{
  "n_layer": 12,
  "n_head": 6,
  "norm_eps": 1e-05,
  "init_std_qkv": 0.0234,
  "beta1": 0.95,
  "weight_decay": 0.094,
  "grad_clip": 1.0,
  "schedule": "wsd",
  "decay_fraction": 0.602,
  "final_lr_fraction": 0.0,
  "seq_len": 512,
  "doc_mask": true,
  "dataset": "wikipedia_en"
}
Each number is 200 + 30 x the weight over the matrix's rms, rounded and kept within 0 to 999. Layers, rows and columns count from 0.

# down: layer 7 MLP down (transposed), 768x192, rms 0.0832, rows 379-414, columns 96-191
# up: layer 7 MLP up, 768x192, rms 0.0888, rows 380-415, columns 96-191
down379,191,228,247,236,184,174,170,208,199,228,229,201,269,201,167,142,243,233,189,191,194,207,203,234,217,220,180,204,209,235,190,179,168,182,187,211,210,166,210,223,164,208,247,203,132,126,221,199,211,238,227,171,201,186,209,213,138,267,243,203,197,166,187,207,160,176,215,161,167,244,229,257,227,216,218,136,175,223,232,198,178,186,209,247,217,161,184,232,190,162,184,167,255,221,222,221
up380,194,168,212,219,208,202,235,135,169,252,187,192,200,168,170,205,225,222,229,171,229,230,228,245,237,220,201,164,250,202,187,216,150,140,168,233,224,205,192,193,217,195,186,177,203,139,197,205,200,158,240,184,212,186,232,230,209,243,229,193,170,141,198,137,205,214,197,185,196,197,238,143,192,191,219,168,199,223,180,191,237,175,204,193,182,158,179,206,237,204,192,256,199,203,222,242
down380,229,219,217,195,198,190,239,191,196,225,159,158,134,217,215,206,177,192,169,214,206,222,227,195,192,138,224,219,219,189,199,212,220,208,270,200,189,188,167,204,211,186,207,243,147,185,207,211,238,210,206,228,173,243,155,135,283,185,167,173,190,197,160,212,247,197,178,218,250,169,148,191,209,249,210,197,221,168,209,195,239,194,151,217,225,225,230,156,154,242,210,154,215,195,270,158
up381,95,181,236,213,177,208,209,189,200,252,140,144,198,175,231,207,192,231,201,183,194,183,191,232,210,127,200,200,163,189,213,184,211,149,201,232,200,188,198,198,182,191,179,146,217,239,246,227,183,216,175,199,177,202,266,225,245,170,223,238,152,258,233,175,201,225,209,222,186,210,214,230,163,209,267,217,201,130,215,237,201,219,169,197,189,161,194,200,233,205,206,182,207,183,184,209
down381,158,200,170,168,163,226,173,244,169,214,190,171,184,257,147,216,196,180,165,189,179,155,192,181,199,167,164,229,221,179,227,205,187,214,408,230,218,274,226,225,221,172,186,161,170,172,182,209,191,244,181,197,205,177,223,212,253,236,225,141,156,201,156,171,235,188,195,208,211,148,194,188,205,165,190,169,228,186,193,218,209,225,216,240,239,213,237,225,228,160,202,227,199,211,173,167
up382,196,220,199,205,236,167,171,171,202,244,196,140,196,281,173,214,225,194,172,189,279,163,181,211,252,212,192,244,205,233,166,132,199,245,164,196,246,236,213,205,186,226,205,167,186,207,225,180,151,223,184,183,198,173,200,164,205,197,237,206,201,235,208,235,207,216,186,188,202,228,172,229,238,177,194,208,218,213,231,253,207,280,207,187,206,160,225,237,204,185,252,178,178,222,212,180
down382,199,117,231,220,192,196,206,110,193,182,174,239,203,212,199,166,171,208,181,215,199,263,184,267,215,244,218,186,181,171,218,169,192,268,237,185,181,210,224,177,166,154,210,169,214,223,168,179,242,222,172,201,191,197,160,248,223,160,220,196,191,222,147,206,237,227,210,155,224,264,228,177,234,210,196,169,231,236,255,193,175,267,167,227,216,188,180,194,178,201,110,184,243,161,184,213
up383,201,198,259,152,235,180,180,258,193,183,168,217,223,155,201,153,229,171,196,173,203,204,166,192,181,210,172,165,193,231,235,230,159,154,187,214,234,216,181,193,154,139,198,258,270,131,277,176,213,225,169,176,233,249,193,232,216,246,186,200,231,232,217,150,234,157,168,217,243,167,161,154,190,182,179,233,224,179,210,200,203,218,264,263,174,176,234,191,194,152,181,172,215,277,187,163
down383,230,240,143,177,192,174,202,211,192,173,222,228,258,211,212,164,260,181,201,185,190,200,211,226,199,156,206,214,235,227,160,186,227,174,219,197,218,246,261,194,173,241,200,167,191,165,231,154,245,207,165,183,155,178,203,221,211,211,196,200,189,222,155,195,200,198,193,222,179,169,228,216,202,154,174,193,208,195,228,223,165,209,208,192,163,148,173,190,228,172,190,222,169,205,203,205
up384,181,222,216,157,168,204,187,157,161,189,187,192,195,215,121,223,245,217,201,155,208,176,244,217,181,150,195,214,194,216,241,148,219,203,182,180,218,272,172,225,209,184,148,177,218,198,214,192,215,244,196,172,195,222,232,213,188,194,249,187,215,194,212,179,268,148,197,223,241,184,140,190,169,215,210,247,256,152,183,244,175,261,209,215,194,247,233,216,227,152,200,220,237,135,179,174
down384,188,153,187,177,190,206,139,195,225,154,160,220,194,203,276,277,212,218,152,180,200,186,125,123,203,185,208,208,232,182,138,150,155,219,357,210,189,226,180,200,176,196,279,183,210,213,173,192,246,203,147,186,213,188,205,125,196,174,192,166,180,210,201,232,235,222,200,182,216,182,229,210,200,196,177,154,184,207,207,225,267,191,235,269,186,187,175,220,168,159,158,190,203,237,205,205
up385,185,157,187,212,165,204,149,196,202,172,206,191,240,198,192,158,217,187,204,137,183,153,193,211,171,192,234,189,178,213,258,179,228,171,195,173,245,169,172,203,159,166,240,215,225,176,254,186,197,197,189,180,223,253,224,235,186,196,253,210,196,219,193,177,170,165,160,225,225,194,195,214,131,175,272,215,219,238,218,216,208,233,204,172,166,141,216,147,206,244,200,246,212,194,211,222
down385,156,181,191,235,157,169,200,177,161,198,197,204,164,185,225,177,190,149,181,210,202,190,199,216,218,257,213,192,203,129,181,187,232,193,283,200,221,172,251,208,227,259,203,163,206,171,231,125,259,221,173,204,203,165,222,215,190,171,189,176,204,195,161,203,219,178,221,213,202,227,221,178,256,200,214,190,228,190,204,168,199,140,162,208,194,219,199,249,152,190,233,253,187,202,209,205
up386,181,215,180,177,245,168,150,121,197,262,227,183,212,156,188,198,187,192,156,243,191,191,218,228,221,228,180,170,160,264,217,204,155,211,177,186,250,191,171,218,209,187,184,90,272,202,220,277,194,222,211,264,209,248,153,224,151,203,201,227,199,187,191,185,213,192,184,191,219,152,127,268,181,208,249,205,214,233,215,268,170,212,172,223,185,253,151,220,203,207,221,112,179,201,198,183
down386,163,138,287,253,144,122,183,273,160,203,186,255,213,178,187,172,210,177,196,193,143,206,146,214,248,193,175,249,246,177,199,236,195,173,233,277,259,209,227,127,157,203,158,206,217,196,219,170,162,193,218,182,191,240,252,228,197,179,183,193,200,196,218,218,164,155,185,170,223,242,199,190,160,124,146,252,282,170,176,126,198,191,101,256,125,153,204,245,171,221,174,208,163,220,197,205
up387,183,169,202,231,176,195,186,234,219,265,213,168,230,238,209,214,213,183,127,144,225,197,187,227,228,178,176,246,147,193,208,131,141,213,163,198,165,172,225,193,162,144,195,146,220,214,194,195,199,202,149,202,212,256,202,238,210,153,204,211,161,238,211,140,199,192,162,173,201,137,186,271,202,245,215,211,181,156,190,230,236,274,251,225,140,127,239,215,192,260,232,188,210,174,249,221
down387,185,223,211,228,175,203,210,206,230,218,208,183,240,235,210,202,233,163,160,164,192,192,154,187,212,186,218,203,198,206,198,227,176,233,252,169,218,203,178,203,233,208,174,180,188,179,201,205,273,227,187,196,209,205,200,204,206,205,235,44,201,172,190,157,172,201,208,196,234,200,201,185,191,214,193,169,217,217,149,206,201,230,216,168,213,189,215,214,170,181,215,190,152,193,209,233
up388,120,153,228,212,169,223,176,153,180,226,190,170,166,219,228,184,199,190,202,219,204,139,213,252,196,183,233,196,175,195,169,223,177,135,198,235,195,158,188,190,233,118,210,165,214,189,227,172,203,232,201,262,192,189,217,218,267,161,219,243,167,202,179,184,179,209,208,155,153,228,182,178,208,214,231,181,173,210,242,190,223,190,206,194,208,174,203,218,176,200,233,235,139,207,192,208
down388,195,208,189,159,202,205,237,232,242,185,258,239,224,231,192,266,233,164,264,221,161,183,165,163,226,208,153,192,225,172,249,177,187,185,348,241,211,186,159,222,150,218,212,194,237,242,176,183,222,202,233,112,212,159,239,145,197,207,173,184,218,204,238,184,283,152,218,234,211,201,221,173,196,189,224,228,221,217,187,243,178,173,241,199,220,171,162,202,203,180,184,179,219,188,212,185
up389,221,201,231,229,154,233,231,185,254,220,193,201,243,238,175,191,155,206,145,192,229,188,179,175,200,176,183,168,153,225,174,194,205,181,186,207,212,246,180,242,178,143,212,163,211,149,208,231,164,217,149,163,245,188,192,279,148,209,191,272,145,157,185,170,217,247,227,208,222,111,213,163,175,204,229,262,225,201,195,204,199,297,192,216,214,201,247,129,218,255,229,201,190,176,211,222
down389,229,176,246,235,226,140,185,197,214,151,228,163,219,175,238,169,272,265,140,157,167,187,181,190,143,214,235,222,211,202,218,231,212,238,227,204,197,169,134,242,191,198,170,205,192,187,240,187,169,203,261,192,120,252,183,226,176,192,182,190,273,165,220,252,145,141,198,264,204,216,205,179,157,227,200,191,231,221,187,166,172,174,200,131,202,189,192,182,177,268,206,221,235,178,174,216
up390,190,210,206,262,154,177,142,211,226,230,180,220,218,216,206,207,208,133,193,194,188,202,158,247,211,209,232,248,227,201,236,188,161,187,162,195,229,198,253,171,214,162,194,236,196,139,257,238,198,249,140,150,206,194,201,163,182,187,211,192,160,188,220,176,189,244,188,208,226,211,229,134,198,188,213,207,204,251,181,215,238,292,206,191,201,158,235,160,161,190,179,198,213,188,217,192
down390,230,197,168,221,248,231,210,181,183,190,172,227,151,220,162,182,157,248,221,179,161,203,204,210,179,205,212,224,194,234,267,228,219,223,152,122,182,144,192,205,246,213,165,184,203,176,192,180,166,149,193,236,217,244,227,210,133,181,176,198,227,179,238,248,164,191,206,197,202,199,164,189,233,199,217,154,204,230,181,221,177,193,199,275,170,202,192,189,197,189,236,175,216,181,213,229
up391,143,224,237,238,199,195,199,205,215,216,206,235,178,210,189,201,211,231,188,195,195,203,211,201,174,201,170,181,167,178,157,187,230,178,187,174,176,208,158,229,173,209,151,190,230,185,207,191,198,215,199,190,204,215,198,180,209,191,190,201,156,245,216,183,204,191,216,198,189,177,223,224,185,187,214,225,186,210,222,188,206,207,234,175,165,160,188,204,222,259,219,210,163,189,192,186
down391,255,171,149,192,231,185,177,185,196,178,192,202,192,168,215,262,187,224,162,215,239,221,213,207,186,198,235,180,215,164,253,130,220,176,222,211,224,182,194,179,195,183,152,202,208,218,214,208,170,185,165,207,210,188,211,189,182,186,186,221,178,148,213,214,235,233,215,203,207,208,212,219,253,173,192,222,165,237,209,214,165,197,117,213,181,186,188,175,228,240,172,199,215,197,218,180
up392,120,167,182,281,241,206,204,146,186,172,182,233,208,198,182,221,218,169,215,206,223,171,256,168,208,237,211,154,141,250,202,218,195,212,204,228,251,205,167,155,222,174,191,204,200,148,231,205,173,230,226,233,220,182,239,183,209,212,215,237,222,175,186,193,181,223,153,191,209,226,200,141,137,198,178,169,204,241,258,246,213,203,255,231,202,182,199,254,200,236,202,224,204,204,223,192
down392,205,177,193,193,201,197,174,223,220,214,194,222,171,226,198,172,202,218,192,178,178,212,195,209,192,198,197,194,224,216,193,170,155,206,210,182,163,178,181,224,204,239,203,240,245,217,206,230,201,185,216,231,242,207,189,217,180,192,191,195,182,190,221,205,198,172,229,240,215,126,206,179,162,201,138,210,176,160,167,196,168,242,212,252,195,230,225,173,189,237,282,246,245,205,167,186
up393,218,195,299,198,231,177,193,229,234,158,184,159,276,228,241,176,175,276,178,198,222,190,237,187,196,136,236,219,181,204,253,175,187,244,172,189,286,181,205,200,192,204,222,136,205,182,193,215,179,177,179,196,181,233,208,185,233,185,177,211,194,186,201,226,186,207,185,194,221,164,188,227,155,207,218,230,176,249,170,213,199,221,217,202,208,195,212,210,172,192,239,182,183,195,226,206
down393,157,236,201,176,195,213,209,185,201,200,204,271,219,192,204,219,224,133,175,202,179,188,173,171,196,162,172,159,220,177,254,207,188,211,201,191,224,191,163,202,191,176,204,238,172,208,236,211,222,176,174,170,203,161,221,181,239,200,209,203,244,199,207,201,163,113,214,238,225,188,174,222,261,251,195,170,167,192,231,204,190,202,187,228,200,204,261,186,182,221,183,141,207,181,210,189
up394,255,198,170,221,243,188,156,140,225,176,210,183,241,209,162,107,138,246,154,153,195,224,117,270,227,151,254,187,198,181,216,194,198,254,185,207,265,214,181,179,242,221,168,188,171,190,210,221,170,232,180,188,193,214,206,201,174,125,220,231,154,160,224,184,263,173,194,176,196,170,168,170,207,261,246,208,255,206,176,241,249,214,252,202,234,164,280,221,185,221,166,198,181,195,217,225
down394,196,159,219,188,191,159,208,214,178,118,207,226,174,167,160,246,137,223,171,241,261,198,209,209,135,162,155,162,252,206,211,269,186,254,228,179,243,182,209,193,184,194,181,206,201,237,178,198,204,223,217,230,215,192,169,197,217,194,221,206,224,211,238,209,209,222,247,209,189,245,256,208,173,204,109,279,257,202,164,209,188,188,183,187,169,181,203,214,218,192,122,212,211,255,194,197
up395,190,217,180,223,209,178,153,216,206,200,172,165,215,225,176,199,177,156,176,219,215,152,175,225,218,207,219,199,213,224,186,175,181,207,190,223,194,162,164,180,172,126,173,211,182,222,224,181,163,200,207,172,199,184,201,185,199,168,235,219,199,221,199,172,190,184,176,201,194,229,192,253,171,229,210,230,207,201,209,232,199,207,209,210,175,167,191,169,166,192,205,201,204,213,197,207
down395,198,207,171,178,225,208,185,211,171,187,214,210,200,212,216,200,189,198,226,177,221,186,206,259,208,169,240,212,207,167,222,219,197,204,211,236,205,171,177,163,183,185,204,193,201,137,237,203,187,199,220,258,201,209,189,216,263,207,167,191,189,157,166,189,180,205,216,217,210,216,213,224,236,209,219,255,146,235,196,207,196,191,156,182,177,240,202,194,253,218,262,200,226,246,191,204
up396,192,168,168,192,216,153,223,154,174,224,224,215,216,198,156,177,217,167,217,167,184,215,161,182,179,246,228,237,207,212,265,197,192,185,193,230,235,212,236,181,195,150,196,217,247,184,195,249,208,219,219,206,175,198,176,252,187,217,201,192,233,205,187,172,198,221,167,218,203,194,194,181,179,201,226,179,219,195,171,216,198,220,193,260,270,221,180,186,178,183,204,190,211,233,185,183
down396,231,143,217,199,183,216,195,194,203,139,205,180,164,195,161,225,223,214,167,193,218,205,185,193,204,181,198,160,188,204,179,168,204,227,258,213,199,208,195,193,158,196,203,230,200,205,166,204,158,165,175,188,205,157,187,210,188,212,144,246,218,229,217,234,236,199,191,172,208,167,181,229,210,191,178,200,161,230,218,228,187,220,181,204,134,189,169,219,171,205,211,191,208,214,255,216
up397,159,185,249,223,241,221,180,174,197,221,229,203,267,247,212,180,216,201,206,185,199,180,195,197,194,157,246,173,225,204,236,205,170,215,191,198,217,255,185,186,190,151,176,149,208,188,178,192,164,201,207,246,219,213,195,181,184,173,230,219,219,252,186,171,226,238,202,219,236,207,180,216,229,209,244,150,205,159,274,202,214,235,178,238,216,222,224,245,236,201,164,205,143,189,197,164
down397,216,205,210,207,188,214,192,144,186,198,190,213,187,194,229,180,205,184,211,170,241,199,186,221,240,223,257,206,166,206,208,193,198,216,179,259,102,206,187,194,169,233,210,214,236,212,221,213,252,207,174,226,183,234,204,196,222,192,167,191,186,252,202,184,170,204,194,200,171,223,211,213,210,193,200,189,159,209,192,181,172,154,200,207,143,190,199,190,229,180,184,213,249,237,179,174
up398,249,221,198,172,186,203,243,192,223,223,168,201,181,275,145,168,160,176,221,209,183,208,214,175,179,157,232,201,212,219,194,219,201,205,180,179,194,234,235,246,201,196,199,221,223,170,230,230,159,207,168,210,261,219,211,183,204,225,166,210,191,254,175,188,196,262,158,165,215,215,227,202,164,201,222,236,199,240,209,253,215,240,256,193,191,153,170,255,198,228,199,233,132,211,177,155
down398,186,190,222,170,235,201,194,237,201,267,181,173,172,162,176,210,213,234,199,186,203,133,216,226,159,188,173,195,240,176,157,193,199,195,228,202,158,246,225,157,219,182,186,179,196,184,190,175,215,173,189,207,178,206,232,171,234,150,201,198,171,126,153,192,252,216,199,200,181,196,172,209,262,203,194,195,216,193,194,212,176,239,184,214,265,205,215,173,141,230,158,161,237,216,228,146
up399,222,208,168,182,194,228,212,215,222,169,210,202,259,222,166,136,214,216,229,151,229,104,205,215,197,208,198,246,199,217,182,139,235,245,180,134,233,193,210,237,131,193,216,178,183,211,242,210,114,179,224,235,274,215,219,222,169,182,182,232,165,210,205,199,171,230,121,196,200,188,226,188,172,158,230,218,280,210,196,239,201,274,223,198,187,213,213,221,166,198,216,143,121,192,158,197
down399,216,184,244,191,183,227,120,169,196,242,174,220,231,181,207,163,202,204,201,177,221,222,198,176,195,188,177,137,197,229,240,216,217,152,158,193,267,163,112,196,179,246,244,187,161,185,253,243,302,220,222,196,142,251,160,188,246,184,168,250,158,207,177,228,243,212,176,219,201,157,197,166,184,275,192,147,204,229,237,197,154,185,217,198,205,203,231,198,186,194,238,166,218,239,232,107
up400,186,170,235,214,181,217,134,188,246,183,270,194,245,152,153,193,225,232,236,189,221,160,185,253,221,199,155,223,208,245,180,201,169,196,188,236,216,197,191,162,140,186,167,205,178,181,228,227,207,223,197,175,177,195,195,226,235,177,166,213,202,213,236,194,180,201,134,169,193,210,168,161,179,236,210,132,195,170,224,233,224,181,201,232,220,216,236,168,224,184,208,213,211,183,209,205
down400,158,234,222,241,166,190,168,195,147,172,184,178,227,221,208,219,185,130,158,200,196,250,183,170,174,209,271,153,227,158,148,246,179,187,256,215,220,232,173,259,201,190,216,226,255,188,161,204,200,239,169,258,207,184,179,168,193,228,191,189,212,212,213,153,207,196,250,194,226,208,181,175,222,225,201,180,168,179,208,197,235,186,247,185,154,198,225,176,196,220,212,244,175,228,182,212
up401,196,156,187,219,153,155,222,265,231,217,203,191,238,191,189,209,200,212,225,187,205,197,141,202,144,176,185,229,233,191,174,205,208,246,184,212,242,194,222,192,154,199,209,234,216,139,178,263,179,202,152,218,210,211,191,192,221,221,208,183,172,208,186,208,220,191,184,149,253,202,166,150,208,238,236,202,214,197,222,228,235,256,195,211,187,189,227,179,202,184,196,228,229,168,216,205
down401,171,246,163,233,180,187,203,214,220,232,164,212,181,151,160,187,219,205,219,191,191,225,218,170,204,208,156,196,217,230,238,213,184,209,273,176,174,211,228,162,179,228,191,196,140,237,182,226,191,212,251,128,193,214,180,213,168,216,171,203,233,182,191,167,178,195,178,199,176,213,234,182,196,204,214,150,153,201,214,198,160,194,187,248,199,189,240,190,199,239,255,188,206,205,228,249
up402,258,222,261,181,193,217,193,188,195,184,155,272,203,209,210,205,246,220,169,138,220,256,141,170,219,215,210,232,178,175,194,118,221,195,179,217,183,182,183,211,200,278,164,179,221,192,213,175,191,192,203,244,185,237,191,271,261,204,188,212,240,226,240,182,178,240,186,198,236,198,203,215,141,172,215,172,190,190,210,257,199,230,169,215,257,195,192,165,260,192,214,212,169,209,202,213
down402,230,217,171,181,192,229,161,200,222,228,212,152,205,240,169,298,200,167,211,164,143,222,191,198,159,165,212,207,182,206,231,208,205,237,192,188,222,202,211,232,164,184,169,183,194,218,191,211,211,212,201,220,178,201,214,158,213,165,234,133,213,218,186,210,196,232,199,184,206,159,203,225,182,208,199,221,199,210,209,209,218,165,214,230,251,202,165,160,186,186,173,187,261,260,218,257
up403,253,170,286,216,213,230,165,192,185,263,158,225,218,221,204,157,175,206,164,211,242,160,189,239,192,214,185,178,205,243,245,155,142,187,193,233,197,194,152,252,170,194,199,196,209,181,269,232,189,202,177,212,156,200,157,244,166,292,184,217,216,157,231,131,275,194,120,187,170,175,218,257,191,197,215,219,204,169,190,201,241,223,203,225,225,205,218,155,201,179,221,200,233,201,180,201
down403,198,251,212,238,255,229,176,240,219,182,218,221,193,197,243,148,223,251,109,207,184,224,144,254,245,175,207,237,183,197,225,153,261,259,314,158,226,235,207,247,210,225,204,168,218,215,151,239,179,159,227,184,154,210,255,205,170,197,219,196,193,182,260,211,204,212,162,191,208,248,198,214,247,156,263,179,164,226,164,191,166,193,144,193,203,199,219,221,186,158,247,189,226,181,290,183
up404,210,251,200,203,153,145,222,163,185,176,219,240,192,241,183,173,224,159,188,147,249,215,152,214,199,218,212,159,208,184,236,132,164,196,170,214,237,222,214,206,192,198,187,230,247,207,218,170,172,228,166,174,237,215,140,242,222,211,257,254,174,163,261,202,191,243,247,177,192,222,194,238,248,204,187,220,192,222,191,180,199,222,224,231,194,162,201,155,219,215,194,167,200,160,221,209
down404,173,222,238,174,211,213,227,216,235,159,200,209,206,227,186,248,220,180,171,232,223,188,210,221,240,153,215,285,211,210,207,167,197,195,233,182,254,183,215,123,193,148,192,141,169,196,250,167,210,133,252,206,216,236,181,202,225,237,180,141,176,207,204,206,184,185,199,208,201,254,178,254,214,196,187,219,158,233,184,211,159,156,221,165,224,161,206,228,273,183,230,180,154,246,168,264
up405,170,197,209,189,161,204,175,173,199,182,178,186,195,222,260,210,185,225,178,205,185,163,213,254,215,180,232,213,212,187,220,201,171,181,208,229,199,195,244,193,210,185,198,180,185,162,216,170,138,174,214,202,242,244,221,214,234,200,208,240,188,249,184,193,204,233,220,231,193,192,195,235,199,191,254,190,163,172,239,210,201,222,191,212,181,164,161,204,220,220,235,170,201,178,209,213
down405,201,225,184,251,236,192,207,204,182,193,210,208,197,189,163,186,208,215,199,172,181,221,161,197,213,233,204,201,212,215,205,183,213,215,400,196,227,196,202,177,200,228,188,205,185,236,177,206,225,170,233,208,217,161,179,194,204,175,202,111,167,171,211,186,222,163,195,203,170,168,228,185,205,230,200,183,209,212,158,185,190,201,206,134,179,170,199,192,228,219,201,214,201,225,168,237
up406,226,207,234,186,197,214,224,195,260,269,168,176,229,238,156,208,162,248,157,198,188,215,173,205,194,185,178,181,226,240,183,218,229,193,193,154,222,221,191,219,210,199,223,208,205,258,215,222,187,235,142,187,211,203,193,242,181,223,224,214,184,181,224,168,194,154,229,148,218,203,193,193,225,253,206,198,182,174,168,230,214,246,187,149,218,162,193,182,223,232,228,193,193,174,174,184
down406,186,197,192,219,217,234,165,210,180,169,181,214,177,193,209,227,235,235,226,262,210,201,221,185,189,216,173,217,196,240,172,177,210,201,209,205,158,218,179,191,189,210,124,224,137,198,141,185,215,205,228,216,184,203,247,169,213,163,178,195,168,184,181,199,200,220,190,231,203,211,174,154,214,196,209,221,189,205,206,225,187,189,214,272,223,213,206,267,165,250,166,204,219,228,190,195
up407,191,204,166,210,175,208,179,195,185,221,221,212,216,205,172,205,190,271,204,178,195,172,194,229,194,191,210,219,154,148,186,192,207,182,209,251,205,222,217,168,162,151,170,185,227,223,208,182,211,237,214,233,241,245,222,208,162,201,168,194,224,227,177,179,237,169,180,185,224,168,211,189,156,192,261,234,239,200,251,223,175,165,221,232,204,155,177,181,198,223,165,209,183,184,215,168
down407,178,145,151,148,223,207,198,204,201,161,185,222,187,241,193,216,193,189,164,241,155,186,214,224,172,241,201,184,212,206,149,183,224,230,320,211,148,221,200,238,196,205,205,170,156,185,204,193,232,215,201,204,206,160,217,196,231,217,222,93,192,221,162,182,226,208,195,163,225,213,202,188,208,158,194,224,216,221,207,190,242,250,241,227,193,212,212,189,180,175,181,252,229,220,208,210
up408,139,207,206,192,231,189,207,196,233,182,211,229,233,199,222,212,209,211,203,205,186,141,210,209,197,185,204,206,177,208,183,224,210,233,189,187,190,248,222,203,216,195,206,199,212,187,212,176,206,197,201,199,162,199,211,198,201,208,186,206,185,222,193,183,212,177,209,232,197,180,213,207,165,187,238,185,185,192,195,222,185,197,203,139,218,202,200,223,218,189,214,188,178,201,191,221
down408,253,196,222,168,182,207,161,217,197,152,217,235,169,202,191,246,215,243,210,225,193,232,194,207,155,225,245,179,219,206,190,168,192,194,246,253,150,188,178,164,194,196,211,193,186,193,271,209,215,180,188,199,228,205,214,173,217,231,173,206,186,191,229,238,221,232,222,170,203,225,182,206,203,184,221,188,170,233,234,225,155,208,172,169,159,218,223,172,204,211,172,196,210,152,214,219
up409,184,199,195,194,157,171,202,196,207,207,233,152,170,230,239,219,175,190,134,167,233,184,183,243,224,191,242,185,209,206,197,117,153,205,184,189,244,222,203,158,160,172,218,217,215,101,194,217,152,236,175,201,260,214,246,203,244,206,200,208,174,204,209,170,220,253,203,197,171,200,197,157,172,255,203,225,197,185,216,247,240,205,208,238,236,197,174,241,220,193,188,170,214,203,197,189
down409,165,200,172,154,217,213,156,194,236,169,186,189,168,192,198,234,188,189,213,171,218,206,206,149,179,220,212,193,208,240,254,203,246,187,315,177,203,283,187,180,183,211,202,209,196,228,162,215,222,234,182,203,233,189,153,191,166,172,186,183,203,220,180,236,214,232,156,147,239,162,188,198,184,197,199,214,187,147,202,202,263,168,199,222,182,246,226,221,187,223,187,220,201,211,208,171
up410,158,203,153,167,202,193,247,157,234,227,206,176,218,254,196,174,201,177,272,146,199,162,183,143,211,192,193,177,148,206,194,176,191,199,195,221,221,190,173,210,157,136,151,225,197,210,228,198,120,236,163,220,221,226,202,256,225,179,240,324,160,163,217,179,102,188,195,165,147,156,190,197,170,167,183,213,251,248,158,246,167,215,217,213,205,152,210,200,217,232,230,237,214,205,162,205
down410,171,252,229,173,208,198,197,344,204,248,202,181,205,139,206,208,146,149,195,224,213,208,253,197,231,238,207,146,198,192,183,194,195,178,104,177,258,228,214,164,154,159,198,223,197,238,198,233,233,215,225,166,180,222,215,110,231,223,165,154,175,223,178,220,234,219,170,147,204,221,143,141,214,226,185,191,179,235,265,165,183,201,150,236,175,195,196,206,175,178,187,225,198,194,233,165
up411,169,211,232,166,148,204,223,170,253,228,185,174,226,204,173,168,233,201,214,212,189,180,159,186,193,167,199,173,197,239,171,172,205,186,195,149,178,215,198,204,196,209,237,208,197,175,215,213,111,192,147,195,217,213,177,183,212,159,236,272,179,225,208,187,202,261,193,188,184,201,173,162,232,200,254,202,221,215,184,233,256,265,248,162,189,106,195,217,226,260,232,203,169,241,158,201
down411,208,188,163,196,174,190,210,249,213,224,173,251,211,176,211,215,226,165,178,187,146,186,201,220,210,160,181,196,233,170,206,201,285,217,161,249,214,235,232,199,165,194,210,227,133,224,203,180,231,235,233,152,253,210,230,173,216,220,202,201,167,271,218,156,208,208,229,230,259,131,191,212,210,143,205,252,228,229,208,217,198,221,188,260,189,196,136,175,163,172,207,208,226,181,213,163
up412,141,194,204,209,202,151,203,185,229,184,226,224,197,177,195,202,254,228,201,197,177,217,173,171,169,195,193,211,203,237,202,188,189,234,163,179,202,196,194,210,221,210,139,211,197,148,228,240,192,192,194,224,217,207,180,195,217,225,182,230,171,164,163,175,209,200,203,221,187,215,188,244,170,212,167,188,215,204,208,204,237,257,257,200,177,184,236,204,186,255,280,182,161,128,209,194
down412,197,150,181,214,167,185,186,210,185,189,211,196,178,175,207,209,149,212,193,212,218,143,239,206,193,202,186,173,189,183,189,174,214,190,227,216,217,183,234,182,211,175,192,165,180,254,172,202,161,213,191,192,223,265,203,190,205,209,189,205,187,224,207,215,166,181,182,222,160,193,213,155,211,150,202,233,203,195,219,221,185,128,161,223,198,182,169,185,188,207,206,238,216,193,229,181
up413,177,216,257,185,188,147,171,201,236,213,155,176,188,215,226,224,188,175,246,196,242,143,220,205,198,174,218,179,164,228,228,209,212,172,190,200,179,204,158,193,170,154,206,209,180,176,205,194,138,183,215,230,250,192,186,204,210,219,219,252,138,180,163,197,183,206,169,83,204,151,183,233,262,197,204,221,184,190,198,267,232,242,204,184,225,192,201,214,208,207,177,224,180,249,228,260
down413,176,206,179,209,220,220,183,219,216,159,286,231,243,247,162,154,247,215,167,157,226,249,192,221,165,214,239,197,182,160,182,159,181,200,189,238,176,173,259,210,226,209,175,256,180,156,273,203,251,219,174,120,171,189,152,238,212,228,239,147,170,268,226,184,190,197,215,135,177,226,219,164,265,189,209,226,215,208,211,211,208,202,162,188,214,203,167,178,234,232,246,213,144,144,246,208
up414,178,162,190,219,177,217,194,153,171,197,139,196,225,303,157,216,220,197,223,190,237,202,193,237,179,165,218,187,237,234,227,173,193,131,188,133,206,173,223,166,202,173,192,265,196,156,245,178,185,192,216,203,250,173,227,234,189,189,268,239,208,185,230,194,202,193,180,221,234,194,127,235,197,246,215,204,160,244,247,247,224,258,296,201,144,174,241,188,191,213,195,231,199,218,253,160
down414,219,212,210,225,131,227,243,200,198,184,209,232,236,214,181,211,215,136,244,195,219,226,203,188,281,198,195,198,210,198,263,260,212,203,247,170,200,184,185,185,170,282,145,173,196,196,237,228,186,168,240,172,174,207,153,190,199,137,249,221,165,225,221,195,206,186,203,162,162,306,273,176,182,144,194,160,167,201,200,234,170,232,206,198,241,174,175,206,229,231,184,185,170,153,181,258
up415,214,192,221,189,228,188,214,130,193,216,231,245,188,203,152,219,196,213,201,257,185,216,247,179,176,189,210,188,238,233,186,204,159,177,189,180,184,201,195,218,232,235,170,198,191,207,205,200,193,177,184,247,191,192,198,170,186,186,192,211,215,206,153,194,205,243,230,194,179,236,223,220,202,230,150,168,168,196,210,206,173,188,198,183,200,216,169,226,189,214,229,233,171,187,191,180